Part of a small language model's weights.
Size: 9 layers, 10 heads of 64, MLP 2560 GELU, vocabulary 8078.
Architecture: LayerNorm before each block, untied embeddings.
Training: a variant of Muon for these matrices, 1891M tokens, 7214 steps.
Each number is 128 + 24 x the weight over its row's rms, rounded and kept within 0 to 255. Layers, rows and columns count from 0. Numbers have three digits each. The size before them is the row's rms in percent of the matrix's.

# o: layer 2 attention output (transposed), 640x640, rms 0.108, rows 410-447, columns 480-559
# v: layer 2 attention value, 640x640, rms 0.0541, rows 411-447, columns 480-559
# q: layer 2 attention query, 640x640, rms 0.048, rows 448, columns 480-559
o410 099:135122171127102136139121088137049112107132136091105127115117147120098125083153133124103133163084085138168133154158123151081185138112133134139117158124153130089089121105154121168186153138150116127133127107167163137151110091112129139114116146
v411 100:116114145107131143144141131099148119121126121089118116180122154154143159146111089175133130177152105147140131093166143090086084104106103128133110134133108119141093103167141121168147152150108140157117102135099149148125127128139139108142064143
o411 098:138114169131130193132130123116091128161118105157098134140108119126126138128146153150130114111140155147115172149143123164152070156120124153124137140112094161122137120139153110091099133156146117092136101117172161117153116118108138145145108116
v412 102:188120095110138092167111112133135131097141104152143178131117124136153126143130156159136120133157086132123115134161163157138118131124134090143131086144167122106122127128098123162138175124102126135085064152142117145113133148152085121125142129
o412 101:127128148124170099109152116139160095095057110155130112133084112126129133134180167134125158066100109106132120122128100104110131107143129140132149151143154124154128121137125145114156099115093113147120133124173186143143123105104116134117101158
v413 102:110137152083142138140139138119165130153153181142120117123135124132093106112160162129172083129138104111182172123122162130128102107142105110080136160114160139142142131114117113153115150104178120158089145124155127143084145193155097134116127155
o413 100:138176083094133140161114133121135130107150104128146135115097111139127128104156115151080164117119135153131130122094107172088113122087104137140124128103138148137125097125119107149131146123131157111103142138132113130114102130131153138107155169
v414 103:146111118114143179124126125146172197088153148135112110111100102126099089120128143150075166122117086097100178067115134179079154153106131139169136114117111109102119184129135136132132103112113138118113109108124135093098115132096090114126116112
o414 101:161133160113160132083120094133135105133179096120171103159140183108092161155111137119153100105129163118117116084139085111146131099152129159122112173101128180158080119138166143134103152105166136125149130098139135142146130135094127117105124157
v415 100:155118129126087129148136127122124147084130128106167086125103120098153136128125136108115164153141127139120100117135114116164137152097175094135111085117108093152136138122156100132140170132138131111167110137118106118165094136146145113124130073
o415 102:170104107129146061101115130138141140157103059133162113076140131140098104112057153114165126164118126089140169130175131115170131111175101089129111115135189112181108110098098186071096153129148146105106154103094149143130105121153097087146084157
v416 102:145141098108148111102110112164152138119138136118081128150119122110152117104122151140112139192138143106125128115111117108070074157132164164136090151106107081182147144088118146140144141141145154109125094153148125142091140133145115123155111159
o416 102:168113152107138123108163115141141093170156118144091093140089129114130101165125150136148151098111152092164135136146131082130126133112098112172147129126146114160139142138142154128089129159123129157139125157125137166100139134106128093149160113
v417 098:142127123132156138115158099132125138067144167127105144103179172102101084123167129136148136131114140111104128121109144128136103127164091149145175118114106116098126138102131153152097182142099117155122132137157134111111103160142122124146124129
o417 098:152119097132123117146107149097079184171150134165097123159154083164125121140155118083128084142096112109157162128151114086185124154127121122136071092113120153139166163136137116094140125143113105158131142117134117104178159122147117147108056143
v418 099:095110123132131092113126126153098092104165088138157141154150103077110148110148151135133105120128143125114108108117133138126127116093127103140151119092161121151106135131121147170113101150148087086152139121141118114131135072126136103153150113
o418 103:116155122160144146094099151072121124129124154129163158133122107141127117104135154158117098142151165137127140130108145121136174120087143139144086178113125136112077156134144113142167137155165130148155129118166094133152070119069134161114117140
v419 103:125133147117128110147105116137119151099134139099109164116178080137126158140131145082188152118148150105130140109109112050161106129077124117113127115127133120169149170189102114147127144087107134138117122111145137142184126110110119074139177135
o419 103:123143096155131149148149118107104096118130114102113089120152172132144145120107145140107110163093107122167123117089145137119117127164144126103102151139077127123149134105133127166150147129138129148128114149105149151099104135112161177134129082
v420 101:120114114100141157118151123123098148136176164111166148072109122120134111076158165138104118112122089123154090059114119138156115117139055156098147128175154137117106140135124138082113084147135137141127097100143073122155120099115127108160141102
o420 101:165149126122088109172098102116145107120129138169131107107155119149083111130099118111105160162135115111103123140128141103167138088123116158129135148093116136132166165107180119108129170095126114161126133143136153140157136131118155128121147147
v421 098:123088130108124162072139110145114136137119121080192147142142122128158103132106153136114124075113154102171116123156147128161153111156135118073128109064147121129150045160131084165105080084150142127130092112116156158169175114110156116102125109
o421 096:118096064134115113170117127094121186112133155154120100137115136144106105121110091131086107098146155131093136133142180122077160146110121109138084124150142126105123154126127175118163129120150151073146123109149170109115120136172139122140126130
v422 099:123117099151145154104129083157112120187160124137096115104132100109156132124169149134161117135120146136143101142103153140145117155140143179131106139153139105126145144142135115114121087084043153147116115140156115113135100131168123117138116106
o422 099:106092130120140140152128108164131126102090166097139181158103138138144104159142123133144129142148120129085147131137147074110111125092113114132139143117130151111115149125135138159111151157120102140149117129109107113089107096091131141164141146
v423 101:106119119102185117127162118128156107105184152091111123097150132140139132129130145126116101131179138148121173121080096126124128135165110136128104088139164122123100105136117091090110143116095132095072132136115151108102087133141150116125129113
o423 098:150153113118103149093137149109038133135149129110168128127156091083167118139143166112152121144134146124139089088152107146107164117134132120142160139096159104133206120136103102085138106104161150061122101144132130144156115094125143130123133123
v424 097:116120150116137152145118109156163125161129111135098126104089144144177139150173148103153131123140132107162138121196130097140087121165155099173109119079131102128102129125127110117157156142081162119113131108166146122131134147118145124127068142
o424 097:152129077143140161134107111094132125120144128123136091109131111173110093097090120107138123132150103110116115124126114128119080196129117091132118102142134144153125163132154135104125074161137107173176126124111141113121152092098139131099120145
v425 095:115095109178108102120099145132165104106161152125177159159137144151130119154152100129085151117133121120161115130086086113144138144133115099086158145124156151126121165136157103167117147111113122139140124138133139137111153133102104162108146096
o425 097:160107155159109083070172159110090127090111129097137139084118120150143096127125160135131118139150104108106137137128123178093098114134113124107084130118090123083126114147146138146154120101137157148131127135113180122115174136108133115149086136
v426 101:134119160119120175080109090135092134149096115143132134145119116138178106161117113097117122149116086158110105154096120144109087114105141099119154116156162121157127152086120123134105130128163126150106118106144147124119123110130124114095131164
o426 100:153128113104122149104130115158152109153137129167081158168168102114121126101147112103169152109187107101098146177084141166136116125129122123195146114125100151095143123125095138101137144127069171086124123095084145154134134151121159150124147095
v427 102:150152089158113135132096136150152114163129107127106182095136160111145132115138128095117111135130070117144139060091112101120106147148110096119170078131120135192109095121101151122139157149140136123142079109131144105122167124113110137098146146
o427 102:127120127148130163114118167133143155122119134135097108142164135135107138158159147140137094125120076106147164068115116118168131112107087121143134083110138137094126170100122141090107132132154114104085133125110167116116128129102127124135097162
v428 100:097127163121152173132104109160115093105113110145143138153105151111133117134134162128150123118071087153105104145105107114124135106158155112154120122152105124086075161132115126114137138115140135140175133124149160154157144134144104126140105124
o428 102:124135117121188130155166141140112109138144150104110133089150135140143129145124102103112135142094119140104109152085138127125112118172131112143143125157150105122106120129121061143135152171160162136128101117168094114115139083131136135110131107
v429 103:113154159135130138113108142117146133136134094186111128115137176160100096114107089096109112112149145174109174139128138105150127084133111123067173117146097113109123131103109133160134121150160118143167142123155124112116149129106150130126146156
o429 102:129155088123139110153154121152125127084148138121114124105129139117082107131123115107110124091120141093169117119142113134177126109148153155142127146153145136143159128153158115111131136146129145084136087141121109156125179150103107119155119125
v430 100:120127104083156117157150114186170105130138108169146140162076142109163092105106156112151118143108127092092146115137129156118123154136152099125143110120098135130127082125161116159155149143142148129112142163112124144138148118132143155134109089
o430 099:141088127124138082134154149168128124139134133088127157138114144165149124102112111115097103110142147150115106139110097111106130123133166152140160105118121113137168182116091173140113158122097112143121137076125133120122122129115120140132089136
v431 100:105145118157116114110112165182123145190160134155122121104144087080155097140109136165124146157129119161115137124150131142138145086098130147145162086119112149116120108132121129167121154163096148109155139106116149120131117155112137134079118095
o431 102:139131123054133150111154124119144091135161137085096169118104125124130107095117102158111108134129110094137121125120137181091105150094128133120071131123140153104122115163116069132157167196142121152121146132160096146141161088103147133103102138
v432 099:153155138116081100105172129149147107162137127126158149132136106118159113120120145103132156147156076118150111126129111126115149123122120105104153137091103116137109112115136138087126125137091164136160155094148123163097081143102125121113145089
o432 101:146156105117172137160104143149124139120109124158108122136110140151142141115100113150135127126143110172088142134106130087121131091112166163132149167153169141125154123126167126143154116101135083099145110147075127140149139145163118144099151135
v433 100:155118124133109151128158158095094093131143136124101133166129087106157166156136109151144111139154110078116146155121135138192144146114128115115143153131151187155125112107150108148127105077122168139127141123147124133138149150130149121150139129
o433 100:138145143097154053136127111132136171126105132171126123135112121103112134154132096111092147141120135114148177111174124123138084114099143114169122122171121101111122131098150119109092098149124109123081102112107127141149126114180155111165132137
v434 094:103152120132113157135130174102144151126123175116134145196133126115180157193114143099096108122121147143117144126113149084111128182106148141161075093167097159109206142149183078086146121120130169100105153135170143137113102148127109110122137131
o434 096:173134142118157139140125109156084120162146123084068103111111107126150139119137145111164127126132149134120151128082128097132151096115127139125138104098119101125091171087129160132168107119115107175104104163125143177132108102134148182091124110
v435 097:148124115189103107158158142158147165113133131140140117124134139098100144130140109113162127086099110110137070119154120141112114134118120137086148127138086141133132130088129093144115141140140171127133132137146135154149152158168167130103137146
o435 100:170091111130141118116127152149125122170120166115155127136179126152129127161136131129116125134144142134123111141139128110147080188163148161124123131121100148149130079134082144096129114105122164143156131094105117125119110159122080118156111121
v436 099:106132156130162124169149145113140103130088125153115149161142125102145121083137113161112087134118118097153125095094162115096123083120154128131132123089171138102128121156105116101122095132165119121142135107125165159133117131154172182136109109
o436 104:139128142123163150148099129113135107140147132119139090069121124125110137093153138096201119163145094133180138134125149135122119160104143096151120088114140168125137181070123105114114091158112118105103090108102107117135129115130119177124148137
v437 102:148158103089143141117132194135119124133097153140108128097094097156138143110172099151115127153108148107106128135079079126165127125154082090121117142122115126110147158085159153108161127085150094120101156155135136139100146134084103155119120174
o437 103:143158158109115121104122090149123134140120126111160134095107140121110123144118095146109133112089111157152111100119113131127134092139123160163134139136171139178111147142127043099132182149088124112093111155134103127152166120148111149140083146
v438 100:110154121144152135113104109068147134139116171071136123139158114117152113131050134157110118111159144112140145144133170122149140159152150114111183149140152127120122118077127123148087086143151156152159121105148120133115105133113131164141133119
o438 098:145116083188125111152102124074190115142118122141136131169121139176148125124116116164091128120084105145141147097130119144142151140096083070143090115143109137135146101098152147132140127105095164075100128147128134097133115172121147072181142089
v439 096:115098144106118200135124138137114106165112122125131136085125133189113107129124095128126110118118144103139127122128090148150133109110155117196128141100178100097111117119122120154154126164120113133100115135108103110158132109090095137116130121
o439 097:104117137167123112115115143142133066121123139146151114094095089121096122156147147143120134123095093125157140118115137132154146137112120137123152119120152126126121158117121077127173107096118121139140137101123119103110137095078134117111149102
v440 100:149095158126153141090180142170106125095103128102155124103167169162157153110141084146117138122153148117132137135145114139192108108127137135114103120158096129143134117135126135134107089115143126126109104098099126123157131163139128113102130116
o440 098:089138120152098094125151123141130146099139142134120115159128099137141132117163129170118145142104124138151159135157123112114118181135152149112164121133100123123142127153177149105125140162177113130120129096134083152133120146150132137105108103
v441 100:123107126090140185129143121143135129120125121158115134143160105121135113120126136151114119117124115128098141118126116106112168140110108135126173148167128145172089133094126134141104127096088131087151115108168137114107089149119125124142121109
o441 099:123153123160091141145133108156148144144155151132127160137121142143115145150164132132110133106110136169095135128128144100171104120172108154138112104127087148165155118145106126129105161140174152173163143131143082123104126136109151141098132153
v442 099:143105114194069114116142119110126163132129102164121145158103139105100134108136155183138082133166132114140124153123133110129146144187112123116113098105136103117140068119106110104146138109160121093143131129147128105162116171165095145148130180
o442 099:133119137114120121184107109135140102156080122133106113116113082179172150139110100071100123154130103132129125158119071100132102135116175183093191111114168157125107156147143123115126091111190133117102113107117153084114125157127105143168118155
v443 100:126144112117107109163135123143105082110121123193133097118141081125140116115131175129124116111128126145141119151141137119107150152111146145152127127133108181055130122142118138150134130183045131123131164161168130143097110168117127141128143156
o443 100:111105124140194139156148169154135135130141153118140088132132165139142120152103154133165079106096128142139144099126110105134135113105129156101129158148101099145093111084108162155112095117122093136169119110136095098128106111143098111134154124
v444 101:156067145154103122120145129130138150146125127131100147091143119134119130159176154152137115095130105128131128160146182137145124098127118086153135119134115145137131151186168106122128089154103140136099125135129127139096115153130146126152109129
o444 101:165138100065136150133086121110101087127155099123154113131183105132118117130101147117092088132122116132105098159126096115134174124126132138145110154142148083105089147092107163138155131183130151124101206109105132154098162138191084130119119142
v445 098:109118138090118132146129165127069138106151173119146115137143120123113060108130125139177141134134093125110136123135168145122132119149120147110105115137168143112107148134076124145111117151137144158166117116172169181122094129122111098176106132
o445 100:113111140100113144131118120081119107141097152119173127136112107107161164093148090102198121092120078143130098117140125184104126112095163123121150105175125130094155138176176120131141160100086133140108104140093146148154158096116107119128118154
v446 099:145093116140095121128142127119101165135135122139104161174129159132125133154137156125124149131146135078117112143141151085114124107153130164139169142132080148139073140163144136161107121088126154127137134118111092124116188116154149151137152117
o446 099:108132114069182135126148155109105146136117163113134165109117134111149128153179140161135123099149117140145138089128127144120148107129142124126147147140131125125116089136150109100124138093111092092132084136133122153105127087150142125127149138
v447 099:160144189137132112087121070173134127145151133153151104134125145143118147126102115133100139119128112105117133117147176126145205122135147094128098101116155153130112109171147123140091140121123143132137105121108144136163152168101173135150158090
o447 100:181141158129110122176132104089150172073141084092126151103187148161160132134153165057135091108112128114130144144157132138085141163096139128102141129117124124114105110118103121135142166113110084089185162122153150126128117181136110097134119151
q448 088:110137154122114134154110144108089128139150128115104121161119135144130117131130114089130105118146122163079105145173172119126130094139135141101111108131123171112128116088149128097117124139115111130132160086087080166126101095156129092143132134